From a checkpoint of a small transformer trained on Wikipedia: rotary positions, 324M tokens.
Each number is 500 + 40 x the weight over its row's rms, rounded and kept within 0 to 999. Layers, rows and columns count from 0. Numbers have three digits each. The size before them is the row's rms in percent of the matrix's.

# layer 5 MLP gate, 448x160, rms 0.085, rows 92-121, columns 0-159
109:510503496481493501443495452500469635479482533505528441444521495465497477521475515469492417528488527523538583493516469495471546579443510390422520461487479452471569486536397526493444471538463494482449511483451465528521482442548463500496469478535509558553535527446483510502431487551539582558530536499542480452451507500536412517466445491507509524478506465527513434510504472506492423494448492446456511461509503479480557465553500489482517443489480513439506535530568469617511473554474502
115:463490505438454457540486397467538478464494435541519490480481495462550492516508527506449512559548460463483499504548476570481476516549458480486521601519492476548499492426435499424524479534429540549481452509442493453535508437478388523463487457531513449479419475546510541544508562529464467522563522460591496544462491543492425540535532487468632496481510523482505508465458458481498469521420530553527540468518486518519460466479511508466480511528532523486586516494528487493527455453433501
092:479528452552512475399555465449490490491491500499551493506506520487449505469563594454528528505547411498495458514427510522430447463494499464486468487500454504477471507496489414524498475495489476508468491537484579531495464451481481478498579471445579494399490446513509524482521391540510479480503525489592486519503484521458577580486504442526492474524593592492452512499525531478438465512522488540467468549440492511480509587447493487450537438474496540515495462475453514473445454561500539
087:564525456564426478575575550578471515559521486464499519557476500500493523451554477481418519572532520459575517428473443582497516503527499465526521505519566505477513550439487531445557498411501538468460528459469511496481499488493479597543474497516494540497542496521454484537568500472518502574565485431492547427530479542514466517430517412533501467446550530499473526495508521473518503458470494487461531522565582471513458474501425491463561481518515461516460537550477552471467523497497565
101:495476474502538476488500430438533501458543492507604487501486435413412453516566472472456494505474479556527514438410536465486580475513455543479513489520486457465518551433544551511577496421482437463485549476482447487529505487510472458474515391515499486517510475508447489495505472477492545559502620488500526540454526545484535539526491529497490551502516530531584486465521474461537502491541495485483551494530517582584521513529438540519527527563488513467574541428482499502469501485531579
102:531577520474413490522473458527510448508531536499561490522570521537514487464505481492553522472498541477566581594470513462463451488525538518465550463534523474508533538502484484499524505422470519519525574449456465503507574540494488514552547404465515497524456580452492538539487497474535489506640518522527483437549499450494469539515513505519517509514495524493478556474429519462448445587447495429461543541415514510478554488466491467494501480482560566519558495539486418560491482454522508
109:491481479535535506508534497436479486544431542468514471481520548525486507525498571515461538537499507467546517536486525536467519518506503445465509514466478522528488570532511515464526446477444451461522525486563478505501497509524430486488388476434413521499516516475475446478492508471498512513570569472541430491611544521504519514479542463439517534525509450425626522478503525461526502423454500444590490430487508573491447512530449578472583474483478494544497503512423529521395521490534514
104:515474552453545534464468526503506510441493481540487532453515466501487473541492504563508424503507525469516577496512523510467497465583582509406504500522585463497495561490419535502461469491496497497493542408417571484498520471481487524461526389498536506480444446510517520522453464482563561573496476482532530502509530498576566442451454469405467579506445493505530416458494486455478505510491474527490536483492477526460477487494502517527410510510592548481504495453455523538437574499469481
082:476504452519595544474566526530594485489489494506482492451484485436527467516446461509517488558488515531492568476523503523500500499488522482495501500519505511548479468568524447441488476475500462461494425442529499501494551477505481490470525494620450514509528500428555537419508514484444521436496571540466478457383572515562465400474494476495520566433486514580489440523508464521528521545508512426518503464392514469518481501561607502533499566441482477482531505520488514544531502508517520
106:503466448551520466416540472437510559461457586472440557562526504503502493495554567477452482473544524486489520525432470524465525533495477470541532593487534478478496518503564556533507512523489456512521507547496474510545456476483562494509462469465489538533546443539547507533478546488489518499556518542444402435468518445504439516481528435534508457511508475494530478482537454589503497400576511525505476483600479526553506500490435559426496489485422420554547523536546534467501475447506513
107:502471523516478501539470471462479476545536522455546514470526496521436483464441481556424541420478536449542513489467534557479503453518584490544516480477530507489483461501516549489476514468476492427507582499497465372564559476536463518453520463502548490503530497451502494489477406477539495521533535470451451498445514504474551472510491470495536512522459381516547577540552502468581471453481445573467463548511495508479463487505426547486533531449476533509493580429501398475437475512531494
100:518532529500520500482532451458523462431458495496522483440504499492497441510511481516464452437471487515549496472508493567462497473501494455484502485467478589444513544433545494458582506513506489503444523555509488491531509477530478460459562551465541580533466574498484494509472497536496548471532551425595358525534554480555464498430515506497592538430503521536483493514494452481517434462523424402530498433486487489516475560493488532461551470513509522455471530514519487447400471549460446
110:579488519463456487439506545502535518491508589436511516512471544425465498525520532495540563543490461397546571521441556535475551539466530454456530573463509507535530481519468490457518467474485508518467555509553464555519532452507489548489475457489469525425476557463485537513439443510569458537507471518523468405464525495587513464477434416542456503506511486559485508465470438493497500510380490458515533452482472540426507478521471514434462495474475503464450504501501450545472431524455489
104:515479518452539549408495491495493581453474509517482481496501478477492448463527437530444509429546499483474526481554497509497573490573508526488554516462520500490458517509444461396483488483482475506449474469478480448450464429555479514479501464502516484501524445477533472582492427523559501457525518502526458507496461525552448468420498443480462469486426486513579455472515517476432581493411451451509494498452515442514505393536456541540426496516431494470542550470440521592511501509551489
087:533489422516448465491512537557488458505480535476424471509482567541518492517458444445466447447488505474553449486415547477477489524475482562496534479491473457530521527437463448514500495464513505483508553543491480553510490501461504438493513448488490516507452533456524507534486539499486558533490459550489438483580518541557412524494499476504570450482500504539466488589492468493488472475480551588502475459465411535525442565513485516526448536536570513522535524600518408449491465386557451
101:479472528493509536538439505498454505474448484559545569448468570546501448493520518580510489535517471461500487478558425466490511527473508500488510491524480474519469532518435453490468487523456488511522520470491496479475582441424556485432488480519484444592593458478444529479483521524500522505477593502525527507493577428584524521414473573429514566474458458506486494518549455417451529438544486506493479415529529537476516473543482525490428564498549465562540515499547511474465546501541454
081:515520496520546443477461510501538473466529568544506452518471538493454491497513473456478500489489551519509567498447479506461500537444588480509473489535490487540545540464486438483460527648487454490518463558481495547468492504501485425519506520508481499427521478479542536493534477494462524549513530598539557513497493546481479445446521461498556467529440464518436402572495505546495479555571517490498521434606562437546550482454454494519478543497467560482542459521386480450471499523482483
091:525454428489504564508503479459419471438477461558493468462582437507573535465421516485514486551512533547560506523495393506497449463499517521544537463547581515508473550452567474505453458453475519449485532521484528436525469450486431442473491511494505545538445454526531477487472503440489490499510538464583449563495441509486568475466533498505530479478491535487573519502531477430420521573531478560518530540493476523499482498454466547448448553499571487474490494478561492530427559509451498
095:502499511501560514511504477472578519513515515490544559475473500473450432497566515535488439532488445514508450492448551519487424449479501501530567428469508443445483535521493549436536534518509495523494540441461423568492474466478445542439484487476465532537542501507504495439513430588517431539522468521510507498497572508427422485490519476509502528424483499525506543528467463466514487528554542510518500555409473526529594429518545532500531518444506590511549494616529467521497560508542444
086:480584609492511453495412482521531516464491507509523531478423486461520433484481492477488560527433458500496520538406472550541473537492518397470547432547426480510515535518474572450445459566499417488530509485481475527502498545524518483520476401558551572484502532457552529524450498534504481569495510545507481503439506529568512482531452451527512531490478529511426501536506558505438485487492495515524544503470549431553534471537536532542435544545475498447579479497503499479540467509539468
095:500455490557571497430449510527568492510488492522492502431489418480509517482466540438466381479473525441539444569446501497489463557537463502458549491532500518508511464477507484456493487517504491485459503433520454486446475452496477550456535531495496472529435445475510455508488496493517463424487599543521490496529429459583474495469476593519516502466482519538509420552475441514473491553555452506448477494493427557575468548469493491584500470510533473562538513510519477523505557467567405
113:548505518413466565482479490510509485442507490490465449468540491451524444467569496534474516502510450478510596464499552564513537526527527464525577512480516452500486477517445489459465532504497463562560479454444449479571474473611488527510476422454508521511472541437575488519467497514537556595529528478505545488480484473512442521503562458520570493566469466540490485518479475517471544479429455483477544531464478447492385463525475551499440493463431526440523536491564440532510460510461539
102:498485512446557490585560446396473484520512500436516504481515526472529490485459525493402494497489500509467510469510474440474545421487515555480557543500551566447574481454582542496503512492514491469480458477459501483501502562551503485379411506428523469463462511442474485430511550510491462511491548445506493475532603497481492477466466541414534471549505553487519517484519419587458510425518479503451526507509460550418503502510517520480510426484454503495522496499545481567479510497529536
080:474496528495488487501497527469589425474526528561524500410567504509475487486500438523467501509412457467517478534424460553532454506478522481535493511545499525570477537440549536512512501533500521505481448518517549535588547466461574414501557476487538525549491423512454471547501541443442502469509591536531424540498510552507519475505519508473545477531524460544524513566498535540519569528547464503464553575593523480436521515460566520429530481519543519468438494433451506485455488495456472
105:538488538496523502521518518485519484484397497508563488540553454433531461454528498470504453522529537503537521480479485546530539500438495583452484490491507522473504499488465536437478511472513573483487473523510498467587604427541458462475496481478608483536457477485460462529489482546494507484573502447522514507587538491516409517450440510478602514566531445534507484511539450442543414536523519543489546593491511475521487565510463474492524466483451545459556539558533485455509514479496408
096:549437538518497515595464483502541442510534496442565517514516444528483458457522507541505477547538519462474554551409469538545557526501524516480495531529508508490452497510442525423573469493451550483524482553480473547543543462533506473505515447468493543463422501529386474557453506553484452528491543581617500562486457492536531448472544532474499504396518590516501527499528463449552496511550472501511542573469486470545504540496468527528523528504536463559477538470531495475464497474428495
101:499501571518450469484548556467453529496424517494481515533467488505461491519489512518484531576416470468543585453532521487427595464528475489542552514530533401490539517459445537478461486502496484460407508471466560526533543528470472529474465474426570494488431479520540472537487535525511502523481476485450513462515598537512464500492530494526512475577579518427459483479461501485489456484529488536426506512554573499497442529477493414490480519506462506497542614550543496504540500519486411
100:523440502490480459505578475467576481494487499443479507556672428475511501474529566472520519470558500568532496510449502518499514509442415506479472473522538576527491483441465498450508535561413486459511453498504475549539510515516516447467431476453506538520444466435485479556484528590533485518488561474550541511512516476523527555549489492477467558463558504501505497483572459465454481422511518478510494508488528535456487592492442519509560520546505448468501461494485425492502541462559518
097:479554564492590533498490546459486436520533527471555436439494427514483533491588537477494541459560470479538499575441506511486461528503538514454582512497503493480490481477513535498473483535521495558518468528511582501526502419517538483462506559478605535505425499514490495574496475552491525432491516573497471516524463496521558510495476507495486496542559505513507498527601528523413418543468464472493500531512508490541504525411440493498493458446427524438508531495476524573485495604458447
109:552473542425448500484427483450570499464463476506472522447500545514515475442503535485485404428520501443466497525520474477476511527530532421511506531518504499456493575545441485429523527551443455533469538453453420492532491452490530486409511443556482453527513458534468480499465482502508608554559492609532455409498485505517451571527544464495543530513499480535527504450478506448445481473433461485569520507512525469451450467513535521496435451503520553521480495481511489529412480492525490
# layer 5 MLP up, 448x160, rms 0.0811, rows 92-120, columns 0-159
114:499450505525495524503513561461541578543408565506465571485443540470491475550636533535544535450549551525489558451588519488485497490498539495546464521480475631476586494451567525460459443471505514548537464487538512452451485514491482443527425488521487414459505462433490550505469565459508534493443483494546512529515515504461498493482475471486461479465525487556478531483538496545435492473490431453448540479492548514514498486464482529467529526511510565476484449468483471457486443528504445
110:446550495530473423494459489490525504514543416490431445538478519491549545501516525486505441526541576579528537522483548491484508447471453437505470480528428522428492546518472497523533487483508445506527502572537452524489435486530498534526474557484504499489471531552479467457500565459485564427576482430496501505475456472521460469532452539457573530563448446560424429527547556519406385463471510461478490540543488470453519555530478468454478508511433487507559507476498493459531503477499475
089:511495489458558512471538433480510503459445518477514496481471471502428473542389504520474540536433554499550485497518522458551470562519530541462502513419508521539509511447509473505513418484542503524468496451534511516444486481469467552493550526487464548466515465594497501431483537594501506432481485494498520572417552459505495407524449489503512588401477469448537508454447540461503489470495496508539566499476514524601575483499521513531496472467465491511593497549502511489586516562499484
087:464528520454491555557568481499496567524485477551591554501522529552527446490444492566409500514506505449513515537462529546545466478470485493513504498571505463488513502499445409436468457540510518565525550545573535469590462467402484519486496471514499532565458536520439412459507525483527503544433482466424464527489504514587506502538526523497562483483514495495503484469524497498484473473500468470449484527504427505426479505506505521474521476399499563520507548545482546480620441492495496
099:568436478428502504521494493469406466542519494515518436512452543471514485573472477451486476624554481536432523497525476527525538542542528515529423500476439483479476537544527472462524416528464506553495430466498522478558425481523530477530523500510505465441511500403522492460525502470491510563458521499473474508498503507525565462523439501476503529484513470537552529474584532556471512419463463448527470514475515548378544453607469540557446518481506475470540522448455515479505492499481489
097:458393471640501433479502526454540512507436458506537467507494492458488516527577532509523472533514520514397488489504545451495475482563485517525474512575476505483481449535475506485445465473578495451454409490535511517450484507484459566495535550511468562458533563482550524498509480469448547487510458489491449512496562493477454472454466471512571507429554513545491486428488444524574452452475440497512447546530433517448504588470522475473484586518541490541479555466538506493488525506505513
102:528539503543497587502496532533425544449522494482468552519526519515519538398499560475476513529437515476502438461534511501467455529439483530504529507544430550506534529527532465502458428524527527549556451546533510442471502534446470499529477514503511463449523445556511490602503560470465467516505481435494534512469497504542497545463494503465544490427545486470480399565507551547457488486501535588483438413501520440491504553495585444503525519503548428499430511465502568514513564532558535
119:457486536498441450512500489629552440505436550569534477530536452485545497542536468503466515489560499471487468454469446570499483515534504498480481461549560504501564514458497490515523523525498479502520537517478482496502486547447499542438443413507499485556524483502446506507529449539475523537535499469511398449506554445495485553532607469512492383499500490484471574459482523526504466452544535453459550432573541491479520492522465555483535589492503536578487537516515447420467481461476518
083:512491583465473508479530582548447509497458450499453553534473538483446512556500499525527544504520531555494493522444451517531519389573485477523506485527444488450454511434433523563559530497531495544515554540510465544541452495523516562453425512424518506436420459565473474495517544535555506458466481479490451539492524472443508563489561521498518541483551527443476527502510498512414516567468543559438545566520440528486494466515506476481512443408460515456541546551512480479490510455527545
099:532528563533438496537469575493450461538492442501506497453426511524441536563443464568522492479514481479454462476549526442513496469540525496523488484514499545540497447408536496470517466445440497453465520540547451515506515550521514530519488503554483508554427529460472505479435447506544484383501466481508534510493516509507573466459518496497497538495609484573502546476512543519532462564520476523447548562502525454488557551492536517593573544481518521544518496405459523485438498542434449
105:510586518522568414441532530523485475451532509455488497498543554474514474506492487502536477511432527472550469479466552522532498543487489515602535464525454485473498518476479477560475535568397501485480600564500472477437581465522511553431486446504529487573479451467558472468545452506448481578546532519514483486500527538557497537437527471535477547473479420512486415538504501518495477480523539558522533432487550467530542489447539541530445433491561455475449502495496577505534514502547511
102:542468494515474468523517529533459490516547531543534497562545492557515506488502570492485454540504499494579505562511530463485507545464505472493537511623458527560555459478526492506397476456472521434495531456513480555532567510454517548489496536522539476473526498591440467468555541562520499426494440470509497442455522521509485510552492490462464511501503541431467479490489478459532531528567600494461494490506531468457478481463559506480529526546512441604561496457464468558480489406604477
109:477571489524534487460490512553480563427479523529528537444463532451541522558537484528553495527573476501474577485589484489453482551556500566584482515533515423476484533562451466488532536515474630447538473520521482469526457486557519555550458509482517467487427541523561583469535479484475462524514500479532466471475475522432474485490454481541467538483594478493477449451485438475510506482472509508483471439514513511495482553548547448491401504520486492519536545536536422551559484479495541
105:466541506497433516487487587477529498457516575482469460458447501510469503541508485531457509550469455415463488544435456475507478452531512601567484471511370450558423605495463465480459495496509503504493514501581509521588487468488509423418489477479486416437478458545472510502464496561491557481447467543488490478500539410474520485450507482468542516459462484484496458510501483479433500432481493509558488504507476476521502483435491519474445476495462529501495554550482409553471501483464495
089:420521502492530479504576532433451497501523466444496517506513529512516510468551535459499532518517499565496467534474556480463481466594527474588536534498498517445497556487517576498499523470502462480506474530490531504514540548507540550486515525441519416566508510524532536539535467519591548463505511433477474480454426516541562557532499523475602524511572531357506457506502590475484496423456488564435536552519406502475511537527526468510542521509469532477553567492483527485522500509504537
091:507499473537462560511530584535480537488493504455544513557464507498487633533545541518525518433476479570491472512519476515505512474442507509465574523581435559492505535455494501463491483504511546449504536507541478530482481502477474595535448520458467485444465546552506562501532447507521459531494515444565496520598501544481529481457501501429527557509509501572541488533506548487509517515423570477442418552521522508508512542487483488425526500485462469438444461500474521495407577519596509
087:541542413596552462563454468543517481494500546525494500560474421508454538531467441497435516477490503466516515478469509423513481496489588475525535508449520406485505460489521509513513558521494496483531497520548501579499502547452524483576477567515492513417533507454519583501546499467489518532428484601528552475508451568488525472532499521522489451490471505479454484519502587546580543499492530453505482477576535461531496469452478517529493402488462497525445493497449580472479442547447494
088:438512498541523522550471531473411431551495508459503524506484482486560492461457438584458486521466476502585499557524529535500555456484508485473488484520510508531484520486531538469521458475528484543520444560439527498437406469501492444580508568477531505478497536508512560528563468482527528462455496553515371533578513559495496462485556475534508492481496473494417508518498565540497524510465518574427427530532472442529435540465529522415515430529450545556499524547499513478515486508478566
101:525504507538499470464550535485467507569440540470512509473528582521486527448476444454500533403471562498567536449445521543500497468512512452469517498527493606484548443487499485560458458438534462496436474520489515485500473502446560478517507459552522493521511477465554496450475479493500537482516485392425422456503496463494517544523461487496502426477611467457437460374493611526455471474500482504442471573544492466497459523503499494502447494486482519517523502450488437498495447512528469
087:540495490506544503462450496543555458558503382541512536475498487520534560521565500440494530484528531467527472532420441469485490562462479414544517531558458552510466481511507462525557501482466505485400511518611492513533525487476497466441464446468472469476477506472496524480477559499455467563487493482533511441529430463438530544511550492420477525469582532515527496432487489536420460382496455483495508521481510482517518549482540505455436548463470489466507516424526549467513520453520561
089:512513501545495528523474501474480495488529491494482508446511428503573513557442482478484504491451535513474500465503582507508503532545478490504532457595538552493456488474525581437473464481542468528559480494566490532460521521502471546536516522524533482466463565464507410486589440418563506494547515539537456543589495509522499511412505586571443537552495509501396407517499520454481509557504428516520488480535475529462427560477519506562517492552481443557547471483435513531492528518525541
109:518524524502502521447501564491472481502543551461515423466509505493544511546494476546518553454557489482521439520544384437475441464524488526552449497559489399534457567496453542505482497502530513485504508537522490479502519527481586502466451511487551462478574525519528459492569609498512502454520501446528500434508544475529567406574506519487494442540450536492415524500497530547532531513562485525526454491605520542447590497500499452517488535516509505547495541538545501443445505456462490
098:468463527500504488489559607579486519492516545428466475527508581545587589468472565469470519479544545516478499486469453507500530541487452456554535521501558460444491562465506468524537527518493477444523534496475485492482504489521495505531511512424548500532458512520560527463453477488452534494548483404460490445552473452515505500493404482461576493506606511417538472500423483505475578524480493425478489485451480566518518502581504463378500480513508533533559515510496502493478514476491506
080:488458464521580493492439391536547508496493455441503480480509446512416415534536478567477461531425502495438536470500497475534509439486520491548453514493509436466546529468558557476570498487535427427480560445489528577439485570520482514484532537444514566529501532421488534532545478490523501503485483570470507430512540534522426462512481430468489446422488498500534460497517548480501474502515444454554472489531506412456493486524464542550476459514448526506518493493495479467482490599484487
096:479469494546511519447480491534611443465539393453573491508516488525494507537488538463467482488546453482426479482448528520480470528514477422456536453443471533497481524511507370503509498496473481506558516482491480465517445474499486497485555546545395478571516488471467488489471554547520491443514613521501464493456491527521555455471571507506504587421456450515551529493484529486514491480507544528594548502491447513498562491519487495522503612542527519551543490486490481519505515423480530
083:528486519450427503447464538509477526480480474512464526514492493533552521471489529469570440510535449492461503456518433543493482553499462564453496520437478477465522478514457459497521594520505539548459460579428510472440499490481536519473451456475505546515491491440483411492504467463464577502547537473553488572487463580452466476488569481536570470534465471486499474449426446522499456527444532517471462531504523401492505429538535506495548549443531469467522452492544402447429542448472478
103:521505471455541448514505528482531537511542453509587485481507490490454498508552552547537565515539572480575485524466516542485538500539507520474506498548521568483549459500525537511426479427558513509508506461543472524514407507508484415464523463469441473484513521523537611493431511453550514521512467406522539470505497494552535508420481476434451474505506522520516616493481420485486513445565411490441498444430506482582442447512455498486448553479490496532491514472511472452490482543483465
097:557491496484577582461515462525520476472472440480443486507555511516544456455525508490507479486468550469504515487435574527487534553578478495489431487475472547453531512529552551457527523510493512432473535492534488507502502541465502508509485485507476453576540430509577555415504471573482490478525552547584486463549520476542520500483482505522578546486494432508506523500457396641531613540523483523498500445501449516454504482567497515508486529509553515531520480532516414536502513522525562
094:519496489463464498503572501510468493487510442498478497511564443503552525420477450474515530440429474418528452529505394455455559522530541483554440480485458556514465560563485508536492455405463550502509513507579544504536527501509606470475476478427463477493466472442502533510543583542407554479496525483474525531463421545513526495482483525470504519396455498511535527526482491480467547489500484508587515552519494468518500552535518511464453531481564540510488535506441450559488467472499561
# layer 5 MLP down (transposed), 448x160, rms 0.0745, rows 92-120, columns 0-159
110:549434522577489539459465493528475492490476414524491522506485528576500475541486530520512571506427583488505531472486487468564467516578568518565513532470492454516479470473431456515464517499495476509535530463528462501548509487558487501520523435556447516481508439444471508459503567544514608575554430468473498522489545460535500475416471540525519510510446467463454521482503548560520481488482525503455497483485458448421489496454491518453486449541479587488385559534602496487486520519501510
115:488504491438534342498494463549504509491480531468487572502574509436478508506553523431508472551497460517479479495505509567491505507541484532532451521502540500533584525517506454456571517505535510489484440501542466537533459536444531485508522431446497478426534439548491541482502482483502441527500469537492509484537486454425486518454497520551565498547522567505463505467534437599517492503547443545496416458481548558565454443489557459532542505513452450532449526427500500543467576535511496
096:532538493529459482519494570525518494492531486500479578468499591502520468505507490506465578548449503546475494506525546494400452553476497433518526546539551485417539545464486547437467467483550480544495494487520419497485530520519511476537422450391454532534450447508559528381470536433525479498509498526508452460567461543516506503523537507545492402517540529510488449508454497521545425514504509547503497489450525562550434545498508506471559503502457454497515473571477573482503549516513559
093:500514536540471504541509491551466428508505528509453561516566521517530521530545490489494537455466501531537491434502452529538525495568431454528512485494499483543487556470547560508479555427509472483461435450482503500454507561552453536509375454468553565452523499526540559532528437454505490588582563523462519504540480536446534505442456482484468438458513469513484515464501470425471470481466488492563528517522495516529511524455464445516490498571434500525412536507472420472473583466579492
103:533524508534519510512464546502515503449456467517498439506474538506473488560441476495486503553518515473561596492491531476463510494455466490519528484471477485480456530389452462517568379478469510438527578463486372462469506471557507462487507542527512541539514496420458487513479541432411501480514554432451439470500543587497540491508441518510483494489497445454509483481408525491463501530505440559440507546481471451587466505484559558481477483448482491532456485471519547479479469505478546
092:477565498440452584536458533517504471538482516510520438543520510591503522459456501508513445504435538458525545542520555504525482503479499457429491486450508505490579499447481499522562552461495518573566564483437464460445584450497472453549568478404521434438512495474498509485466499506482518512567532522509531520542540453529496555508501478409465459549493517469541574569538531523537461574492502457463548525426526475501527461499408544522466508453512539565521504565486475534518484511529488
105:431481420496577521515515464471469561504494500469531587554569498545499535559504524525476528541505546473466479501459547486421521519501572527543365537495473487493495503421499551542543601467469481528515506431479457524437501483458489511500549478472520470476505467496530523549510479501491454592472522530517516511521473496451439516609444511472454450510476554470461603530542469516521464562577485567501465517545476575549503549479499534518521517501488451438515502494518494484511476454531532
115:506488543433523516507447484468572478579449483520434561485453505413527510516467478560491468464540556499494470467477528539539497514526485487406505439513574506504547498524481511525454448482516484470516509521463469470560437515413448495450496458493556425583534499544489491439507459558518534538588469490527465512468563483526518466512559483457566532496430445513516526431527528501414494553541534557524520498583508493431451507539440521471485530492516518472519505493517480595512565472488437
076:446529439535553481469461477460578468478573548481535492467543486470528439435493546530520498489422507518465564468544551536478518537503517457512520507479504533485526421533563446431473462508495417465474501500536496433469565506498461407524529451592429478545574558455513534461461492507428531487484523567464539484484532517528528450524498552441483518487504459574501481571488477555512456472499491444512516423496439549527519519507508499506502495521544435515456462518454603543483502473488559
094:514531499499532412472437551493515570524464494484431491563500508527486525564469482488504472424497559488512537480486487505413417509450472505573553541531519477453475477540517517554480491497518497473585580465460447530528484538517545428501485549470498509526529495496492457503526627526459527445472572525495431550499506455496527513488527544485491452464471419522396496528494491562475465510539526437475474540551532521492563469511539500462413519468541540580525455544519568468509479463494460
110:522538487554485520450510508571455500475459522537547473446522519538542500488492504509446519532475397501545533462497454442513471475558414466537528556535461487522430500477512506482488495507515499564575527654518492484526526544435485580463534521450494483522436497502471566556516518540524466481503483419524541516466536418488545525517481546473498534463435427513425554559484523463469569534480512477498471476405499556476495478528424527547524521495529482504476516522473470510466439438463458
105:500511497448434560467523517472526542512496504495541457508525512525456450574524470467510469447475517454557559448507517522497429462478507480556525556507493545561625492449470605425478452520460481479506519570435514530402522439493561523505576491450475532523514552499495502465444507531436484409463505464543423511504495499571472502498564500440511403495487508516472479501474467462511437512512461512416472504531524515537572528441476476491548518479478476508488512468504524547451452558524493
106:429433501548461484546504520540533514512486487538510505523543509561450526517498492489449525491489492521542494473478577546633565575444478481553507467504517447462489509503489526497459585469580516555495483465445477410495523519456465495503499554460521510487507494501504562475518531497491475477471550494450499576541510489552518562575401528436487506442471464528521461540545394460458496590545511553527557495529456538435565481503487493509501528489561511508539521590528445499508480503535540
099:525506534511463540532481469497484471505501463521452450515529490571453481492476512508517444456525510573462501488553545495556597477570521501417486488453477495482480516392480476501524452493514431477534465508602464405439519491461429429485518501502487498526584526497522506487456520475425460548500527480515521474480561526467472505498509442471533507447499496511510492527535496514462578495532525590469494541521553462428475479556438478498415506497531548524475535490510496571600563424426491
092:536433464496471523527522505580518522480467552493501449486446515545481479553492497498447557450507547503521553479521494510479497516501442559450462456497509493543502520510509437482525514531520548502468577604523407510539489495489483490505478522514461544430454526491460462486453561504480540550521431497486437487524581528503388466518555458507479486465433417571438551557434451482468496521570529461566484469471511506519465465500515496517402514553499502514434501534523434452442542545528435
096:530499434521490481410514531512563477449607482571487424481519486476525434409502503499418469514492468487478504442496547560511472490547506458486464504417509462506491538503547488497486460570447499579485477423497474505458491557563550496479561456440497530499561532473470540492493506496454421509503496492521540543510549433512467486485468571507570468433495513494518539509454529490530478495501559450583480524469514510386477486388510563518519514482435496533431503491502483509481483519459508
079:420492489439409545470479498498452571511508456495532499512566525479499495495514534546538528504505465546465436507562460508563453553554437544490505503518494590475493501505536530540477461346535538466481518433486549464534526444503523534483513474486534488576476523483499455540431566500509469468526479441444470525524497457494504528509509483536444531467566538487541571475492494493419499452431472518510491504419453565461484521545529506488505499537544496510514554460620507511531575505495540
093:520523513512506473476502469559563571495569504507439532510464524559432519459579518466469461526437558464434514509585495520531552583487516547510461454537500491518499429540451544473482595525553533506545575492484510503547524487499543525451428493511508510516465484549510471572443455499504529557479459522511547418410511475499486514532458474510503623528498516494498485544458484490543521567528489484491511412557509549466594512489488430581485493550491496490457511555460461503494503499534483
096:486503498510523530479433521488523485515525465478604508488471496474506504515517478513520415550471501533489452529511529498569482438476507436468526391517522520451520497533573556480503500617588542471558531414537450547459533455571471512453533516566498481501517576494462466494575500523572524467507495553541531467499535471488487426509541451541490504483461530523557513525498517531443530503490539521498501448404526530556544444511505467480596465482568512474457497575548492461522561484485498
086:519544460460509476533466494493551547495505547473525450530483487462483458501445525536510448496488417470475567431527536473523542586529496536438566453464563495446577429516528549500487473536545518501475513443523504515472503490556560423504430520566541537562549586507490511498429505481497518509546460545453439474451511580549438481399455498471516497542405452520458524549551541489479505546454533502496490547499477517491525510494453462568535482558497547519448504547485518460466496524469434
091:476505499520503481453529518508493443542501474554513510503514549486428444511527456479562528457506494506553506474476484511513467428495530478545466425428480453504517526487474559515428435517416482453539498523523583475533534523508547466535478441489445523566607511528465522509468582529465472534570450507470513486493541499460552480556471441436547482492504520480517582457495480548505497452494491377481516445469560503518576519406513533449498540453486493444493490497471493407518425452486485
110:477532517497474480486520538538474546505435492472502401455556521478463491537517551484515504565544570507422481465594468493505550463520451495493443542534531441485522530506496493476451559465596469502497388446526537479492517503470545527533444464440473425454490501485569482499493461466471515561509543549449504526516528550421451506508478488495510489391545529606502429462517488487484487451551548558543527442496503530532512524517510514498560536551489500572463521475479475469519568446470473
103:521472478471476525503529499450525492500445472533512464516522501498523495468534496481475488534530510452448497514496484524562487489548492477498520468448523535495472561451536539530473494532445471496428473494379377439452519524518579496400507480552510494488542543454484488493567505506491597484541545521469570530506501523499469536477458499372501514528495589458541561592560485569528552463502391431508548460535506489464558516492513498515476527459490495531593491459501492523496507490492563
078:430559527490470524525492525541523446512542492532519567460487568440516569510485556519546488494498529507552431537527507482477442521556539515493479499538519569526487451493492482451471503505489541532509445536451518438527586520492531504491483475481495447485479521629499453417471565440457530534465493523458497521591538479486556520511511522466497512487480556507386466550547458525509599510526522549493527552484451475555554561453485446462469538468504493478425516441526539469478518452418515
102:504432456556565536491523526530531471464573471471533447423518438564468461488582484562508434455472483578529476456489436507602477543494498478523483477520484564532485586494503448509437507374465537458466456521533532447500488571515487428536547499537489497457514427538599477477515462518454521535556448456518487498458511545561475516569446554471451520493510540555519506511537539534508431519510477495558553523506483471519518455489495505464532527484508508522461545488490479513501488477533565
093:524467500479565504484534548552483459599492479488525516544509515449482463518481464486457504461449595498560488531469454474428508414516422542499498529511435470524598488514503457580471531558529501525499478503519457546488523479518415488475504523539542504449473439522543516569522452557495528478514502511476492534501530457532465496496497589469446467492542467502447552460561490552469539492471577504510434488509444511409440475466459410477472469583540516498580492510468552474555461478504463
103:472442499457489519518514551521536469484497477460510481555495532534512486497517537529482543479412474501585463561473499465508487536552545503447513456552478462538411490478477505482465469530487501477489510498505442471452549479556452483451517511527559491415470515527521434568491551562514520476469464363491486516473520476505457587490510480460493480571495500492569530518436520496553461537448440478402526572536485523463568518544515477451439481551544491511529605509541449453576464494471473
096:500463512511498427519448439486465510524509506437554528571571507480514514478543487543537494543538490584491461515491524511484508506531525494501526455449454562481560517402518499536461531507491442484494493471528525502520494487565597474503485452476537447587506416495515482450491523432477505440524497531429546482533545505421533551545504503472488560484582498540533428515507449549491478510415512509581418490565421560504524549490500480462522544537524506490430466504507574498532544534501580
091:528494516518449546484544483548487491489506534500447503503543501502546414545490507569440520523474536508509534432535610549502493531525545456508531507579521430565551427420525472474493484517473547484485526481458428490490491531556480522467497547624503529508505483463483510422461510455480456500512515458529484457494479530520425517491499519500519501486416502472478484480518440489498504464536541494441501500505495628391447482530485564510461482571468518588502483479608522447528493510505516